config = dict(
    num_hidden_layers=10,
    hidden_size=128,
    num_attention_heads=2,
    num_key_value_heads=2,
    head_dim=64,
    intermediate_size=512,
    vocab_size=2048,
    hidden_act='gelu',
    norm='layernorm',
    norm_place='pre',
    norm_eps=1e-05,
    positions='alibi',
    qk_norm=False,
    attn_scale=0.125,
    bias='all',
    tie_word_embeddings=True,
    parallel_block=False,
    init='normal',
    init_std_qkv=0.0421,
    init_std_o=0.0523,
    init_std_up=0.0603,
    init_std_down=0.0603,
    optimizer='soap_variant',
    learning_rate=0.00644,
    weight_decay=0.0,
    lr_head=0.0102,
    max_grad_norm=0.5,
    warmup_steps=200,
    schedule='wsd',
    decay_fraction=1.0,
    decay_shape='linear',
    final_lr_fraction=0.0,
    batch_tokens=[16384, 32768, 49152],
    max_seq_len=2048,
    doc_mask=False,
    train_tokens=138500000,
    max_steps=4387,
    dataset='wikipedia_en',
)
Each number is 50 + 15 x the weight over its row's rms, rounded and kept within 0 to 99. Layers, rows and columns count from 0. The size before them is the row's rms in percent of the matrix's.

# q: layer 7 attention query, 128x128, rms 0.0482, rows 0-52, columns 0-63
# k: layer 7 attention key, 128x128, rms 0.0447, rows 0-51, columns 0-63
q0 087:63 51 52 76 67 14 26 36 48 21 28 23 49 46 40 39 32 68 28 41 46 34 51 32 42 17 37 43 49 41 53 34 71 27 53 29 43 58 47 22 46 53 41 56 60 65 51 48 16 62 57 63 41 45 65 51 70 52 56 66 59 33 58 77
k0 098:42 48 39 74 33 52 25 49 34 75 46 35 13 41 61 49 52 64 54 68 74 56 63 36 36 45 33 34 51 65 69 57 61 39 57 54 52 68 41 29 44 52 59 41 47 56 34 59 68 39 38 49 37 49 54 56 71 67 71 33 25 44 55 54
q1 093:43 50 46 29 50 27 63 38 69 37 60 60 61 40 50 36 57 67 79 65 42 13 42 66 48 43 66 58 55 44 50 30 53 33 45 36 28 57 80 48 59 55 65 48 56 55 40 33 45 51 43 47 51 71 84 76 36 36 40 52 41 53 40 23
k1 092:40 52 47 29 51 29 43 67 52 32 56 77 34 57 42 64 65 58 47 61 75 65 57 23 46 46 75 49 65 40 49 41 50 36 32 69 28 23 71 62 59 40 66 59 36 73 38 41 60 57 11 70 38 37 44 46 51 67 46 54 12 68 30 72
q2 098:45 34 47 52 48 53 43 61 72 54 55 76 97 41 71 27 70 45 34 57 43 38 85 57 74 61 30 54 60 42 63 61 55 56 36 56 49 52 70 46 74 59 51 67 35 39 39 37 39 64 39 40 36 56 35 53 58 42 59 71 33 69 53 75
k2 104:51 67 61 43 69 40 57 39 97 70 37 47 64 65 67 46 76 43 54 65 56 62 46 42 47 40 44 26 58 62 58 60 45 66 77 43 69 51 40 35 46 51 63 46 65 40 76 43 56 31 55 67 81 39 55 65 48 79 68 37 54 44 55 60
q3 091:78 24 63 63 55 68 44 45 31 52 57 66 75 28 71 59 61 25 27 73 36 36 61 14 19 60 25 51 40 67 50 71 61 54 48 63 68 59 47 47 26 51 43 58 49 39 30 46 52 72 61 35 60 32 36 50 53 48 33 47 30 43 47 41
k3 099:26 39 63 42 30 85 68 25 69 67 39 47 86 28 41 61 33 35 45 43 66 44 66 48 21 61 41 28 58 40 47 75 41 60 57 43 33 67 60 69 54 59 57 70 35 45 54 63 27 48 67 33 81 34 58 51 36 56 59 51 70 46 34 63
q4 094:55 70 44 26 56 41 56 24 22 57 19 54 66 51 34 54 86 62 39 28 40 35 60 44 46 39 66 80 43 42 67 32 39 33 46 55 46 23 68 46 87 44 58 51 53 29 57 67 59 52 29 65 48 70 54 26 67 51 48 61 42 42 58 41
k4 102:24 37 46 41 70 45 63 72 35 67 48 66 29 47 66 41 43 49 35 33 28 40 56 47 62 59 25 28 39 63 31 40 44 47 36 53 44 31 47 48 49 64 56 44 28 61 46 41 31 44 76 35 38 22 40 38 36 31 39 47 58 31 27 60
q5 089:17 38 56 66 56 42 26 42 61 70 62 59 54 82 45 50 50 41 33 46 50 57 59 55 45 39 70 31 21 53 78 54 73 72 66 77 41 69 63 55 31 54 72 30 70 34 25 69 46 59 78 48 40 50 61 76 42 52 69 56 61 46 52 35
k5 097:76 80 37 47 58 51 12 57 44 40 91 83 54 73 62 51 46 39 42 45 52 25 69 39 63 48 48 35 74 22 80 80 37 34 61 55 50 80 47 49 72 49 47 60 60 36 49 37 45 62 44 65 50 53 49 49 27 55 47 64 69 42 24 42
q6 098:61 48 53 43 53 72 73 29 65 61 74 45 47 58 39 60 56 68 57 24 53 77 59 49 30 53 33 47 37 28 68 64 59 40 47 53 74 75 53 54 73 55 21 54 51 53 37 54 25 62 44 12 54 40 29 58 47 39 48 62 68 57 62 48
k6 099:58 39 42 30 28 53 37 85 61 39 43 56 36 25 49 52 56 45 39 27 46 57 43 43 65 61 62 15 34 23 89 49 34 40 70 49 83 57 46 73 42 50 23 40 45 54 55 48 36 48 54 38 56 61 43 72 41 43 59 50 30 74 53 63
q7 092:63 41 40 47 41 41 33 54 42 50 59 67 47 89 26 16 52 29 53 42 45 50 76 70 47 53 25 27 46 31 46 43 63 23 44 62 34 24 51 37 42 45 54 64 70 54 52 47 55 50 41 46 37 75 35 39 39 47 73 54 43 56 38 28
k7 099:50 59 20 29 62 43 53 48 31 66 60 66 70 56 50 39 57 72 60 41 50 51 47 24 41 21 61 21 35 42 35 55 55 50 32 43 54 20 49 64 46 62 35 51 61 59 79 39 71 33 50 63 29 40 51 27 63 67 40 50 50 39 61 33
q8 102:82 37 66 40 52 69 58 62 43 40 77 41 58 61 54 37 66 31 56 29 40 58 32 49 43 69 72 56 39 55 57 45 66 43 80 85 35 41 73 73 46 56 23 39 59 45 79 47 26 42 43 32 56 42 74 48 55 62 63 53 32 34 13 49
k8 102:69 74 79 78 57 72 65 60 52 54 45 72 53 61 51 38 58 50 31 35 76 72 32 73 60 66 75 37 53 56 62 74 73 53 50 63 61 57 62 67 60 65 39 74 25 28 25 33 52 38 60 31 46 42 63 50 53 67 40 48 32 48 36 37
q9 104:43 42 19 52 59 30 32 20 37 43 47 58 57 50 45 59 47 35 71 64 55 60 52 78 63 61 65 49 64 52 53 18 43 18 51 55 46 50 61 23 34 68 59 11 51 49 63 60 50 51 39 65 21 44 41 32 60 06 54 20 35 33 42 66
k9 101:42 18 59 42 69 52 74 33 53 25 77 63 40 46 68 40 64 62 52 39 31 49 70 76 35 30 49 50 59 57 63 39 61 46 24 71 33 41 55 22 44 44 54 27 28 43 31 77 64 56 54 32 24 36 57 58 47 54 70 76 54 55 73 71
q10 094:42 31 58 23 39 20 47 30 42 45 60 48 46 77 50 40 32 63 46 44 34 28 45 56 48 57 28 53 59 76 57 21 66 52 37 47 41 72 60 58 60 42 45 12 36 21 55 54 66 48 26 14 47 62 52 57 44 34 40 56 67 35 61 50
k10 097:55 46 37 38 71 27 93 48 66 63 69 40 62 63 56 33 45 44 33 52 53 63 73 43 57 82 25 62 32 46 56 62 74 53 52 70 57 66 54 42 45 31 44 59 48 47 51 62 33 56 56 56 46 31 27 58 52 46 69 43 53 32 65 49
q11 097:52 52 09 53 60 77 42 56 48 38 43 36 36 51 68 61 29 53 35 27 71 32 33 47 51 51 75 46 51 33 88 45 70 68 22 46 32 76 76 60 55 51 43 58 42 49 47 44 56 40 52 56 40 39 22 33 40 65 47 35 42 40 15 41
k11 099:48 35 55 76 75 84 45 60 70 69 48 40 14 48 30 53 35 41 55 20 40 65 59 47 39 46 52 47 86 41 39 32 61 54 51 45 36 55 70 57 41 32 55 59 62 75 49 38 42 14 31 81 75 54 23 65 68 50 58 80 49 45 33 61
q12 096:69 26 63 49 38 29 22 32 61 42 44 80 57 90 60 57 40 39 45 58 65 44 23 57 72 62 46 29 35 69 69 29 29 42 66 27 71 47 45 43 69 62 48 65 38 56 48 54 21 47 59 42 41 52 50 18 28 59 52 63 52 43 49 54
k12 097:39 67 70 81 42 35 46 54 41 55 33 58 44 61 85 60 47 41 48 39 63 50 37 72 57 51 46 32 67 43 36 43 63 42 65 57 87 41 56 45 66 58 17 40 51 20 55 74 36 72 36 57 39 18 53 52 61 43 35 59 60 37 45 49
q13 092:57 37 47 52 14 05 75 57 42 64 52 52 43 53 47 47 54 56 48 48 53 40 42 62 72 52 42 81 56 43 63 59 42 46 29 41 23 59 72 50 22 55 58 79 55 37 64 29 51 44 52 45 40 45 54 29 70 48 48 46 56 66 34 16
k13 100:51 49 36 81 63 29 43 74 40 27 54 41 57 36 58 42 45 34 25 40 65 72 54 49 60 14 68 60 44 40 44 36 63 59 89 37 23 60 47 44 53 51 54 52 39 51 49 60 54 61 33 59 45 64 47 48 35 51 63 45 51 77 40 36
q14 086:42 53 55 60 87 37 37 43 49 21 47 85 63 66 34 51 48 51 27 76 45 56 15 45 39 61 52 17 06 27 55 37 31 63 46 53 35 55 58 47 57 74 55 33 59 62 49 52 31 44 40 69 58 69 55 64 58 24 27 40 66 52 43 78
k14 097:29 46 42 49 48 51 43 48 49 35 83 40 45 45 21 44 59 37 42 39 59 64 41 61 57 62 34 32 35 31 59 49 59 61 25 82 82 87 43 27 43 44 45 48 52 56 38 37 41 35 60 58 23 45 62 31 38 75 54 78 41 50 52 59
q15 094:28 26 63 51 26 47 33 32 33 57 54 47 79 63 32 37 39 57 77 55 51 60 61 15 36 41 69 53 45 54 71 40 42 57 40 31 75 57 50 49 57 34 20 41 39 49 51 47 49 46 78 55 49 66 52 53 59 28 23 56 44 67 46 29
k15 101:55 41 47 68 48 65 45 61 79 76 54 41 67 59 42 73 66 87 55 43 42 59 56 38 39 38 43 33 49 21 37 66 50 55 50 56 59 54 59 77 64 44 39 30 42 39 53 86 34 45 83 97 24 58 49 56 45 63 30 63 49 50 30 69
q16 089:38 58 24 64 49 54 50 64 55 46 69 64 66 41 49 54 52 47 61 51 58 58 28 65 85 44 42 52 54 42 63 51 54 37 31 82 40 67 52 39 35 22 54 51 50 41 54 70 33 55 84 34 24 47 49 66 43 61 25 75 55 45 40 42
k16 093:41 66 35 51 80 58 59 31 37 47 63 67 16 49 71 24 53 46 71 49 64 32 36 23 68 35 25 49 46 54 69 73 40 41 40 26 47 61 60 52 59 80 53 57 65 39 51 67 45 41 48 57 38 16 48 28 64 46 74 65 48 49 57 73
q17 102:42 55 63 60 40 87 61 40 53 43 69 49 27 49 18 58 51 47 42 69 60 60 53 25 41 44 41 47 37 54 47 47 59 44 28 55 58 67 57 62 55 49 58 27 26 65 58 73 35 53 33 41 74 40 64 61 34 57 46 28 62 27 56 43
k17 104:59 60 69 61 62 80 45 41 36 22 59 59 41 63 51 42 36 67 68 41 51 40 57 22 26 99 65 48 28 51 59 49 39 47 45 55 41 61 23 77 30 39 43 40 55 79 57 40 47 59 57 56 42 60 61 58 29 70 64 60 57 43 75 64
q18 096:57 66 67 56 19 43 64 49 48 83 59 63 64 16 52 40 53 57 36 43 48 54 59 61 60 43 52 80 31 50 75 18 43 19 51 34 43 61 33 35 53 46 41 46 60 64 59 58 82 64 33 45 84 55 54 32 45 48 45 61 24 31 62 21
k18 097:46 43 62 45 43 28 68 29 25 58 65 60 52 57 58 81 68 44 40 36 75 52 82 43 44 38 40 63 55 50 32 44 22 49 55 43 25 46 50 60 68 64 36 33 38 60 43 37 30 10 36 60 51 46 59 46 43 49 56 51 59 52 51 39
q19 090:49 54 70 37 65 53 58 64 51 57 43 58 65 79 23 59 69 64 50 46 49 56 59 55 50 77 36 51 18 61 39 54 48 68 29 49 44 36 38 51 64 43 14 17 54 30 55 28 53 76 30 48 30 61 33 57 29 61 53 51 62 53 40 53
k19 097:47 50 80 29 62 55 48 78 68 35 58 66 54 41 55 75 52 43 64 58 37 42 51 54 42 58 55 52 71 40 35 63 59 59 47 33 42 37 39 74 64 38 46 48 53 12 43 55 85 41 80 56 57 07 49 21 39 63 58 41 62 93 31 59
q20 097:61 74 78 58 44 61 41 42 62 31 49 41 45 62 46 38 59 54 50 62 24 78 66 43 62 40 49 54 66 33 42 55 47 44 43 56 33 45 64 57 54 62 54 58 83 51 39 55 57 53 42 50 72 69 54 68 38 03 64 48 59 58 53 44
k20 099:38 63 62 80 36 54 48 72 60 48 67 77 36 47 54 50 67 57 57 71 29 67 22 29 66 56 37 42 67 57 34 70 28 41 52 76 35 55 44 53 56 25 53 52 57 68 64 49 49 41 43 50 75 63 47 40 25 38 41 24 29 39 77 57
q21 105:64 32 37 47 15 53 47 40 51 49 55 60 40 52 36 35 37 48 32 64 62 51 37 45 57 47 07 42 46 55 35 47 46 71 59 60 62 40 33 29 58 70 18 54 28 34 26 63 52 44 58 42 48 52 50 46 69 76 25 40 60 66 17 27
k21 104:56 12 58 58 30 49 54 42 48 44 51 49 72 54 32 62 35 60 56 32 52 56 28 39 50 41 41 64 41 46 46 59 41 59 59 56 95 41 61 65 28 75 57 87 45 32 27 51 63 54 36 49 71 67 55 24 50 57 54 57 45 46 49 40
q22 093:36 86 49 39 52 62 52 39 41 54 32 43 53 56 44 40 35 69 55 41 46 64 27 36 44 65 26 29 45 48 57 32 36 25 25 52 52 57 66 68 29 19 18 63 50 53 46 49 73 28 27 49 31 40 55 48 42 37 68 27 38 36 75 48
k22 096:39 50 51 70 70 44 53 55 54 32 48 43 73 80 45 76 45 41 65 23 55 55 39 51 81 36 57 56 64 55 61 35 49 56 78 59 60 42 46 45 66 33 65 43 49 81 74 58 60 48 61 47 42 31 49 52 25 23 58 40 52 05 47 59
q23 098:53 34 64 42 41 56 58 46 56 54 63 62 56 73 62 30 76 55 36 48 51 68 33 45 36 40 58 62 43 52 46 47 37 53 61 35 34 68 19 61 60 75 55 46 38 62 41 36 53 56 60 63 78 44 42 11 55 41 63 67 43 47 15 31
k23 098:39 33 71 51 53 23 46 50 40 45 49 51 37 32 52 42 34 59 56 38 54 59 51 64 29 49 29 50 42 57 32 55 21 16 71 60 59 49 19 32 61 45 43 62 60 43 40 54 51 49 72 32 34 47 58 28 78 59 45 51 28 89 37 51
q24 098:59 60 39 34 80 24 45 23 58 47 85 30 39 66 58 79 45 58 73 60 53 26 76 41 45 71 73 42 48 32 14 40 67 48 57 78 63 59 55 53 57 36 54 57 47 53 71 55 57 62 69 58 32 76 26 49 54 35 49 63 60 52 81 48
k24 095:14 43 53 32 58 46 29 49 51 43 38 23 45 60 64 60 45 37 47 39 45 49 53 29 53 47 67 51 52 69 58 53 80 45 24 50 55 38 33 70 80 36 56 85 66 57 28 47 26 62 42 51 26 65 43 40 45 61 35 40 32 66 62 56
q25 088:76 49 52 27 50 43 39 59 53 53 64 57 54 70 42 39 57 56 38 71 41 34 28 63 71 52 61 86 57 73 19 60 85 73 53 56 41 36 49 35 58 38 69 22 66 32 37 43 48 51 54 42 42 24 53 63 34 43 70 69 54 43 53 39
k25 094:51 40 45 56 53 50 48 39 63 57 72 46 50 63 61 31 47 45 48 76 27 69 54 31 39 73 62 55 70 44 63 28 28 34 37 37 31 35 52 73 57 49 60 70 64 30 45 28 52 41 64 39 26 47 58 56 37 59 51 42 77 56 61 76
q26 101:40 61 28 77 60 42 39 80 67 48 34 33 50 38 38 77 17 40 48 61 25 55 50 47 44 57 47 58 52 54 61 49 64 43 42 56 25 46 50 58 24 52 36 51 43 40 29 44 34 28 60 46 42 50 37 23 66 70 61 44 54 16 40 59
k26 100:53 43 41 70 59 79 62 52 35 56 53 49 59 70 50 60 56 18 34 58 15 85 53 43 57 53 73 61 58 36 73 58 50 60 31 65 51 55 50 70 36 72 54 43 40 48 58 42 64 68 57 53 62 35 39 37 78 50 69 36 45 41 57 46
q27 098:56 51 46 43 46 61 39 42 45 51 66 66 29 36 53 74 57 16 46 55 34 39 31 55 51 54 54 50 28 52 62 52 38 25 40 67 10 47 58 40 73 41 50 44 48 33 67 36 82 33 39 57 50 45 55 84 77 65 47 53 38 43 41 72
k27 096:21 44 67 51 55 47 55 37 56 22 69 47 35 59 47 63 56 78 53 23 43 30 72 60 47 61 58 55 53 46 56 45 50 30 58 71 30 38 39 37 17 65 70 26 55 42 59 57 39 13 56 53 58 59 43 45 67 25 41 60 23 40 67 46
q28 104:59 44 65 53 48 42 38 48 46 22 34 61 47 22 53 39 13 54 45 27 52 66 44 23 44 71 42 52 66 36 46 38 80 28 60 43 37 64 38 37 56 50 44 39 38 30 47 61 57 54 30 29 43 35 53 49 22 68 40 50 42 57 40 56
k28 101:53 63 69 48 59 33 76 45 52 22 63 51 37 64 31 47 24 28 69 45 76 54 60 61 57 54 69 40 40 72 50 49 70 46 54 32 43 70 54 43 25 51 73 37 48 26 41 47 66 33 54 51 37 49 65 37 58 61 43 39 45 55 31 75
q29 094:73 49 62 78 53 73 37 60 63 44 69 72 29 41 35 58 67 47 36 48 76 22 51 72 40 29 53 36 51 55 49 63 55 53 49 15 72 39 79 33 52 62 55 60 39 76 60 23 50 41 72 66 81 47 63 56 19 64 23 61 16 47 46 52
k29 102:66 52 78 41 61 82 41 38 25 36 59 29 89 27 74 57 60 37 29 61 58 69 39 49 30 59 38 86 51 44 52 76 59 63 42 62 53 19 31 33 40 49 49 41 74 61 65 51 48 51 44 47 49 37 67 55 39 59 68 43 49 36 45 56
q30 090:77 44 77 33 63 47 36 64 40 55 39 35 49 62 67 54 17 30 36 32 45 41 32 47 44 69 47 76 81 61 38 32 47 47 64 48 21 82 61 55 74 56 64 50 43 52 42 48 27 59 38 29 52 53 25 31 50 44 51 28 57 49 65 18
k30 094:45 60 44 50 12 63 72 36 58 49 33 25 24 47 51 45 48 32 78 27 72 56 25 30 67 49 43 61 53 32 28 23 46 26 54 23 44 41 56 53 52 44 26 42 33 37 33 50 41 52 69 47 29 57 34 38 45 23 63 38 47 56 46 16
q31 097:50 43 26 68 58 61 40 38 13 47 21 68 18 41 68 34 55 59 54 60 28 48 52 31 61 30 26 66 56 55 44 36 29 58 32 40 39 63 40 36 36 46 73 44 21 39 61 58 40 33 46 67 50 46 54 42 38 74 61 52 47 51 45 65
k31 101:34 31 42 78 71 82 78 62 43 64 43 55 44 75 46 22 56 51 50 79 43 39 57 73 64 47 42 64 51 27 44 43 49 13 69 67 64 46 55 41 55 40 64 36 43 48 53 57 61 52 41 50 77 64 62 46 52 44 72 59 71 71 41 58
q32 095:45 35 43 41 39 61 27 40 24 56 28 42 34 71 63 83 55 49 68 71 31 84 69 50 41 51 43 41 42 65 54 58 46 36 55 63 68 35 41 40 61 49 56 59 42 45 80 10 61 52 52 35 48 44 63 27 39 24 44 49 61 43 46 67
k32 093:33 58 30 49 70 47 40 44 40 55 50 49 40 81 53 73 34 44 55 43 54 30 34 52 21 65 40 46 23 62 32 46 73 39 51 61 73 59 23 50 55 15 36 48 15 62 72 62 61 67 46 24 53 69 39 59 45 57 53 58 41 63 45 77
q33 092:59 46 47 41 75 49 44 38 42 49 51 48 63 58 43 35 59 40 40 47 75 77 41 51 47 70 39 49 58 54 39 62 40 72 43 39 50 55 56 39 35 58 58 50 16 44 65 69 47 99 39 58 37 66 84 57 58 41 39 29 43 65 74 43
k33 094:53 38 47 61 39 55 76 39 51 42 41 43 36 56 50 62 33 37 28 16 58 48 38 39 49 44 51 17 88 46 67 47 43 40 38 41 40 39 79 65 53 13 51 58 54 54 33 43 35 66 68 45 57 58 54 55 57 79 19 24 57 20 62 53
q34 090:45 63 73 39 67 45 53 40 53 54 48 56 55 99 26 74 29 51 58 74 62 48 51 15 41 49 76 68 51 55 52 44 74 42 42 33 60 29 32 72 59 49 56 59 38 49 73 32 74 71 54 39 47 54 75 64 42 68 56 63 27 44 78 56
k34 095:66 33 52 19 58 67 23 74 35 48 45 53 67 76 42 41 53 35 62 49 43 51 30 57 41 48 44 50 57 40 58 40 43 43 51 41 41 76 72 58 36 40 54 23 19 61 74 57 55 16 54 29 32 53 80 42 42 61 28 39 42 67 59 59
q35 098:58 42 64 63 65 50 21 48 45 55 60 32 77 60 30 46 40 70 50 65 21 38 20 70 61 54 72 40 79 33 51 37 26 40 54 85 43 65 44 73 45 20 49 37 53 36 47 42 61 47 32 32 59 61 51 51 36 72 22 35 38 50 47 49
k35 096:43 50 63 60 62 55 39 57 57 64 53 71 72 46 39 71 51 39 55 53 66 42 34 66 59 55 61 28 46 71 26 37 42 66 67 60 32 66 21 63 34 56 51 23 43 58 34 28 19 64 40 17 37 61 36 37 49 47 52 38 71 42 43 73
q36 091:53 58 34 58 68 48 47 34 40 36 39 49 45 47 79 28 60 49 56 54 57 61 48 36 48 31 43 42 29 61 45 40 40 83 54 51 31 42 83 31 41 63 42 68 68 43 64 33 39 40 61 38 51 66 34 58 41 38 25 48 21 52 54 69
k36 100:24 46 69 71 80 41 65 39 90 40 59 37 59 38 60 40 58 45 43 63 53 45 64 48 86 51 49 28 43 52 41 62 56 66 80 66 32 35 75 48 62 66 35 70 46 58 76 66 52 41 41 71 54 55 76 79 38 38 87 58 46 56 46 62
q37 095:59 42 60 52 39 47 49 46 18 56 49 48 58 45 37 61 44 52 70 59 57 47 72 16 51 31 68 54 30 48 49 16 44 71 32 60 32 68 62 35 50 28 61 66 43 79 62 34 23 59 50 62 63 31 34 52 61 39 71 34 51 76 70 47
k37 103:11 33 45 46 54 45 61 38 34 57 40 59 28 49 41 59 60 73 57 24 51 68 62 29 36 52 29 66 63 47 43 21 35 43 38 42 49 64 34 39 57 32 50 92 52 70 48 62 57 37 36 30 69 41 80 21 62 34 35 48 56 50 42 40
q38 085:47 48 56 68 65 71 62 38 32 45 47 54 32 39 72 59 40 39 45 75 40 37 31 40 70 39 35 54 60 60 52 41 60 73 55 60 57 21 79 64 46 49 49 58 69 89 52 57 37 38 60 29 79 48 70 40 24 28 33 98 72 73 61 49
k38 092:38 56 64 51 43 56 33 34 20 59 39 48 50 38 31 23 45 33 39 58 62 20 39 41 50 41 30 50 60 41 48 50 59 44 36 52 46 24 34 55 31 47 41 50 69 27 54 49 27 33 61 25 35 39 22 89 79 67 35 86 40 55 48 64
q39 089:45 52 49 60 44 37 73 37 26 52 45 02 37 47 67 74 63 53 29 38 33 43 62 60 55 40 38 62 43 47 28 54 44 40 33 53 52 51 55 59 57 49 57 53 34 49 41 78 57 42 35 78 27 56 57 65 57 19 54 67 35 31 78 29
k39 101:54 21 47 31 59 46 35 40 53 49 47 54 34 47 89 64 60 24 38 47 33 48 58 59 77 76 68 43 57 76 59 43 30 41 49 56 52 38 40 49 48 68 77 38 72 43 20 62 62 32 46 48 47 80 53 48 38 71 32 47 48 24 55 72
q40 094:42 33 32 41 79 40 53 44 39 34 50 49 57 41 33 48 17 37 50 43 23 78 50 61 72 51 46 66 97 77 49 69 77 39 35 34 28 47 21 92 32 55 32 54 33 62 80 52 29 48 43 67 62 35 34 37 48 43 26 37 48 63 40 48
k40 098:41 45 70 56 51 49 44 54 55 57 39 31 32 63 52 40 42 24 66 62 45 57 49 39 59 71 67 77 25 38 70 50 16 67 43 33 83 59 53 58 61 25 39 45 38 66 68 74 49 57 39 33 38 69 75 52 45 53 72 45 54 47 59 71
q41 093:83 60 46 45 24 30 26 56 51 49 39 56 56 63 66 70 33 50 47 49 56 73 40 66 22 44 31 94 64 64 66 78 35 53 68 76 63 49 53 62 42 48 48 57 51 57 62 92 39 69 59 56 63 26 55 67 35 62 40 68 32 65 52 29
k41 101:82 26 54 83 44 72 36 36 82 41 47 48 64 68 74 22 51 54 54 17 42 43 61 57 62 28 55 58 38 43 74 35 44 59 52 38 48 44 30 64 50 39 40 38 51 60 33 59 41 38 46 46 74 44 16 12 66 43 47 59 73 72 72 57
q42 091:63 55 47 55 47 34 57 41 44 55 43 42 50 57 62 62 73 23 33 60 36 59 56 57 59 42 02 42 67 55 44 21 53 26 72 39 65 56 29 38 35 74 43 53 34 66 48 26 34 63 57 55 86 26 61 80 48 86 54 50 62 51 45 29
k42 092:75 64 39 73 48 47 71 44 32 54 38 51 57 39 55 53 58 56 51 74 15 79 61 64 50 50 31 69 37 46 51 68 37 45 51 22 79 51 37 54 19 29 59 40 61 61 51 29 50 35 30 42 72 39 55 43 55 44 72 73 43 53 57 46
q43 102:45 43 27 57 68 76 22 54 40 30 44 38 47 49 59 45 30 28 46 72 43 20 61 57 42 32 37 39 41 30 39 31 55 44 21 43 65 39 26 50 31 41 34 60 76 55 42 50 57 04 54 23 41 40 74 52 59 47 65 45 43 53 52 25
k43 100:57 68 58 54 44 34 36 57 48 60 35 46 43 44 54 77 60 47 42 62 29 67 52 36 44 43 37 62 44 48 37 27 30 63 55 60 49 52 56 64 39 37 61 54 68 28 49 51 73 45 32 40 55 49 54 54 66 40 61 81 38 52 63 32
q44 096:51 61 82 44 57 34 31 54 39 39 60 61 39 64 74 21 32 62 52 27 63 56 74 51 54 36 42 70 27 94 76 59 32 33 33 47 69 45 44 40 50 63 53 29 51 40 30 52 57 45 46 63 60 62 66 51 59 55 30 40 53 16 53 54
k44 099:54 36 49 55 79 43 27 37 53 58 41 19 33 64 34 45 69 29 65 64 57 31 53 08 41 39 60 60 50 65 60 60 46 44 43 67 33 49 51 28 41 68 49 46 29 49 60 48 40 48 52 81 50 52 64 38 60 45 43 34 73 59 47 35
q45 101:59 82 38 41 22 58 53 49 52 24 50 72 31 42 77 36 38 47 61 72 33 61 45 40 44 43 58 75 40 51 21 45 51 76 72 38 54 74 62 44 54 57 41 77 58 59 53 47 36 63 73 41 43 63 52 53 47 29 76 44 71 59 55 36
k45 108:61 19 55 46 13 50 55 52 74 27 75 61 33 33 43 53 43 31 55 48 56 66 58 28 63 45 42 42 35 46 00 73 69 41 39 41 64 41 67 42 40 47 38 56 45 58 49 19 48 49 37 50 31 43 53 44 48 26 55 46 61 46 73 40
q46 085:71 48 22 46 72 56 50 34 38 34 76 30 56 73 57 53 51 53 48 66 50 60 66 39 63 62 67 48 43 58 51 59 71 47 58 55 68 20 35 44 52 43 59 59 55 37 59 56 42 63 65 63 32 77 55 50 31 69 51 26 54 23 54 65
k46 096:74 45 55 74 79 46 46 48 63 37 27 75 58 55 71 35 51 13 67 36 40 80 59 35 44 74 66 60 65 62 70 70 77 71 45 45 75 56 50 48 75 64 62 40 36 55 60 54 40 60 57 60 54 56 53 55 62 67 50 50 54 50 40 50
q47 098:51 36 51 40 26 66 47 51 64 43 51 59 60 44 57 79 36 48 26 56 62 60 71 48 50 54 80 47 53 30 45 60 50 50 35 28 59 69 42 75 51 51 54 54 57 40 38 61 23 44 17 60 45 48 62 35 53 56 33 43 17 50 71 40
k47 100:32 30 57 32 32 56 65 63 47 36 70 66 42 47 70 52 47 23 76 53 43 99 47 56 31 50 54 45 43 99 59 42 59 36 49 62 51 58 53 67 53 38 54 53 81 59 14 45 23 54 54 84 69 52 58 57 61 67 47 46 35 55 29 47
q48 097:58 53 52 56 63 64 43 55 64 76 48 65 58 56 51 89 36 62 54 48 43 43 50 90 40 68 41 62 51 21 33 55 29 71 46 64 39 63 38 56 60 42 51 47 24 74 49 31 52 67 56 60 93 68 57 49 39 55 69 33 57 42 43 38
k48 100:61 46 59 69 35 38 50 43 50 33 76 09 58 33 47 35 55 62 64 38 62 65 25 79 56 77 47 45 74 72 52 61 39 40 45 34 38 46 48 54 77 20 52 52 36 48 44 35 31 55 39 61 75 35 53 41 52 33 56 65 48 49 36 51
q49 095:49 67 53 33 62 52 34 49 79 71 62 54 25 46 47 50 36 55 69 38 62 35 34 31 55 48 37 40 32 36 49 36 55 43 64 58 20 45 38 89 43 24 60 47 61 81 21 73 26 42 61 66 31 27 30 41 52 56 36 58 58 66 29 49
k49 096:52 62 40 33 27 42 41 26 41 48 36 51 56 36 45 42 30 57 56 40 29 58 51 51 77 74 77 67 48 43 26 41 20 48 57 71 42 43 27 50 65 38 60 40 43 55 41 62 56 47 55 72 41 10 66 58 73 39 54 69 35 49 52 45
q50 095:68 82 52 51 50 45 29 38 43 65 68 50 87 78 47 16 55 56 59 38 54 56 55 54 60 49 76 24 59 63 39 58 39 49 72 34 38 63 53 63 52 35 18 47 53 63 41 56 85 73 42 64 42 62 62 40 49 56 37 48 43 54 43 54
k50 097:47 42 48 53 62 36 68 60 52 30 42 31 49 36 56 35 36 66 56 50 32 52 56 64 68 43 56 54 85 43 50 67 73 42 43 42 59 71 51 56 63 66 40 43 60 60 76 48 70 42 62 25 60 52 58 59 38 47 25 38 76 45 33 39
q51 092:44 46 82 23 40 55 22 55 49 41 55 47 37 33 34 42 60 78 43 20 65 60 46 39 66 16 71 47 62 47 47 46 31 26 47 65 42 71 60 68 47 65 39 33 38 36 33 33 38 59 61 17 65 48 57 39 60 68 27 54 63 45 27 55
k51 096:57 29 49 59 48 27 61 61 70 67 38 97 64 45 08 53 29 52 48 33 63 48 43 35 50 61 35 80 46 35 53 58 53 74 46 48 40 52 22 49 24 41 51 62 65 57 31 74 51 49 51 39 39 60 34 52 42 55 49 35 30 58 30 54
q52 096:56 43 43 48 40 50 44 41 59 34 16 49 25 90 49 38 40 54 23 51 47 56 60 43 64 61 29 37 47 38 54 41 54 59 22 52 63 29 69 48 34 53 36 37 47 27 39 72 59 63 78 32 81 44 61 34 68 64 43 67 51 43 87 56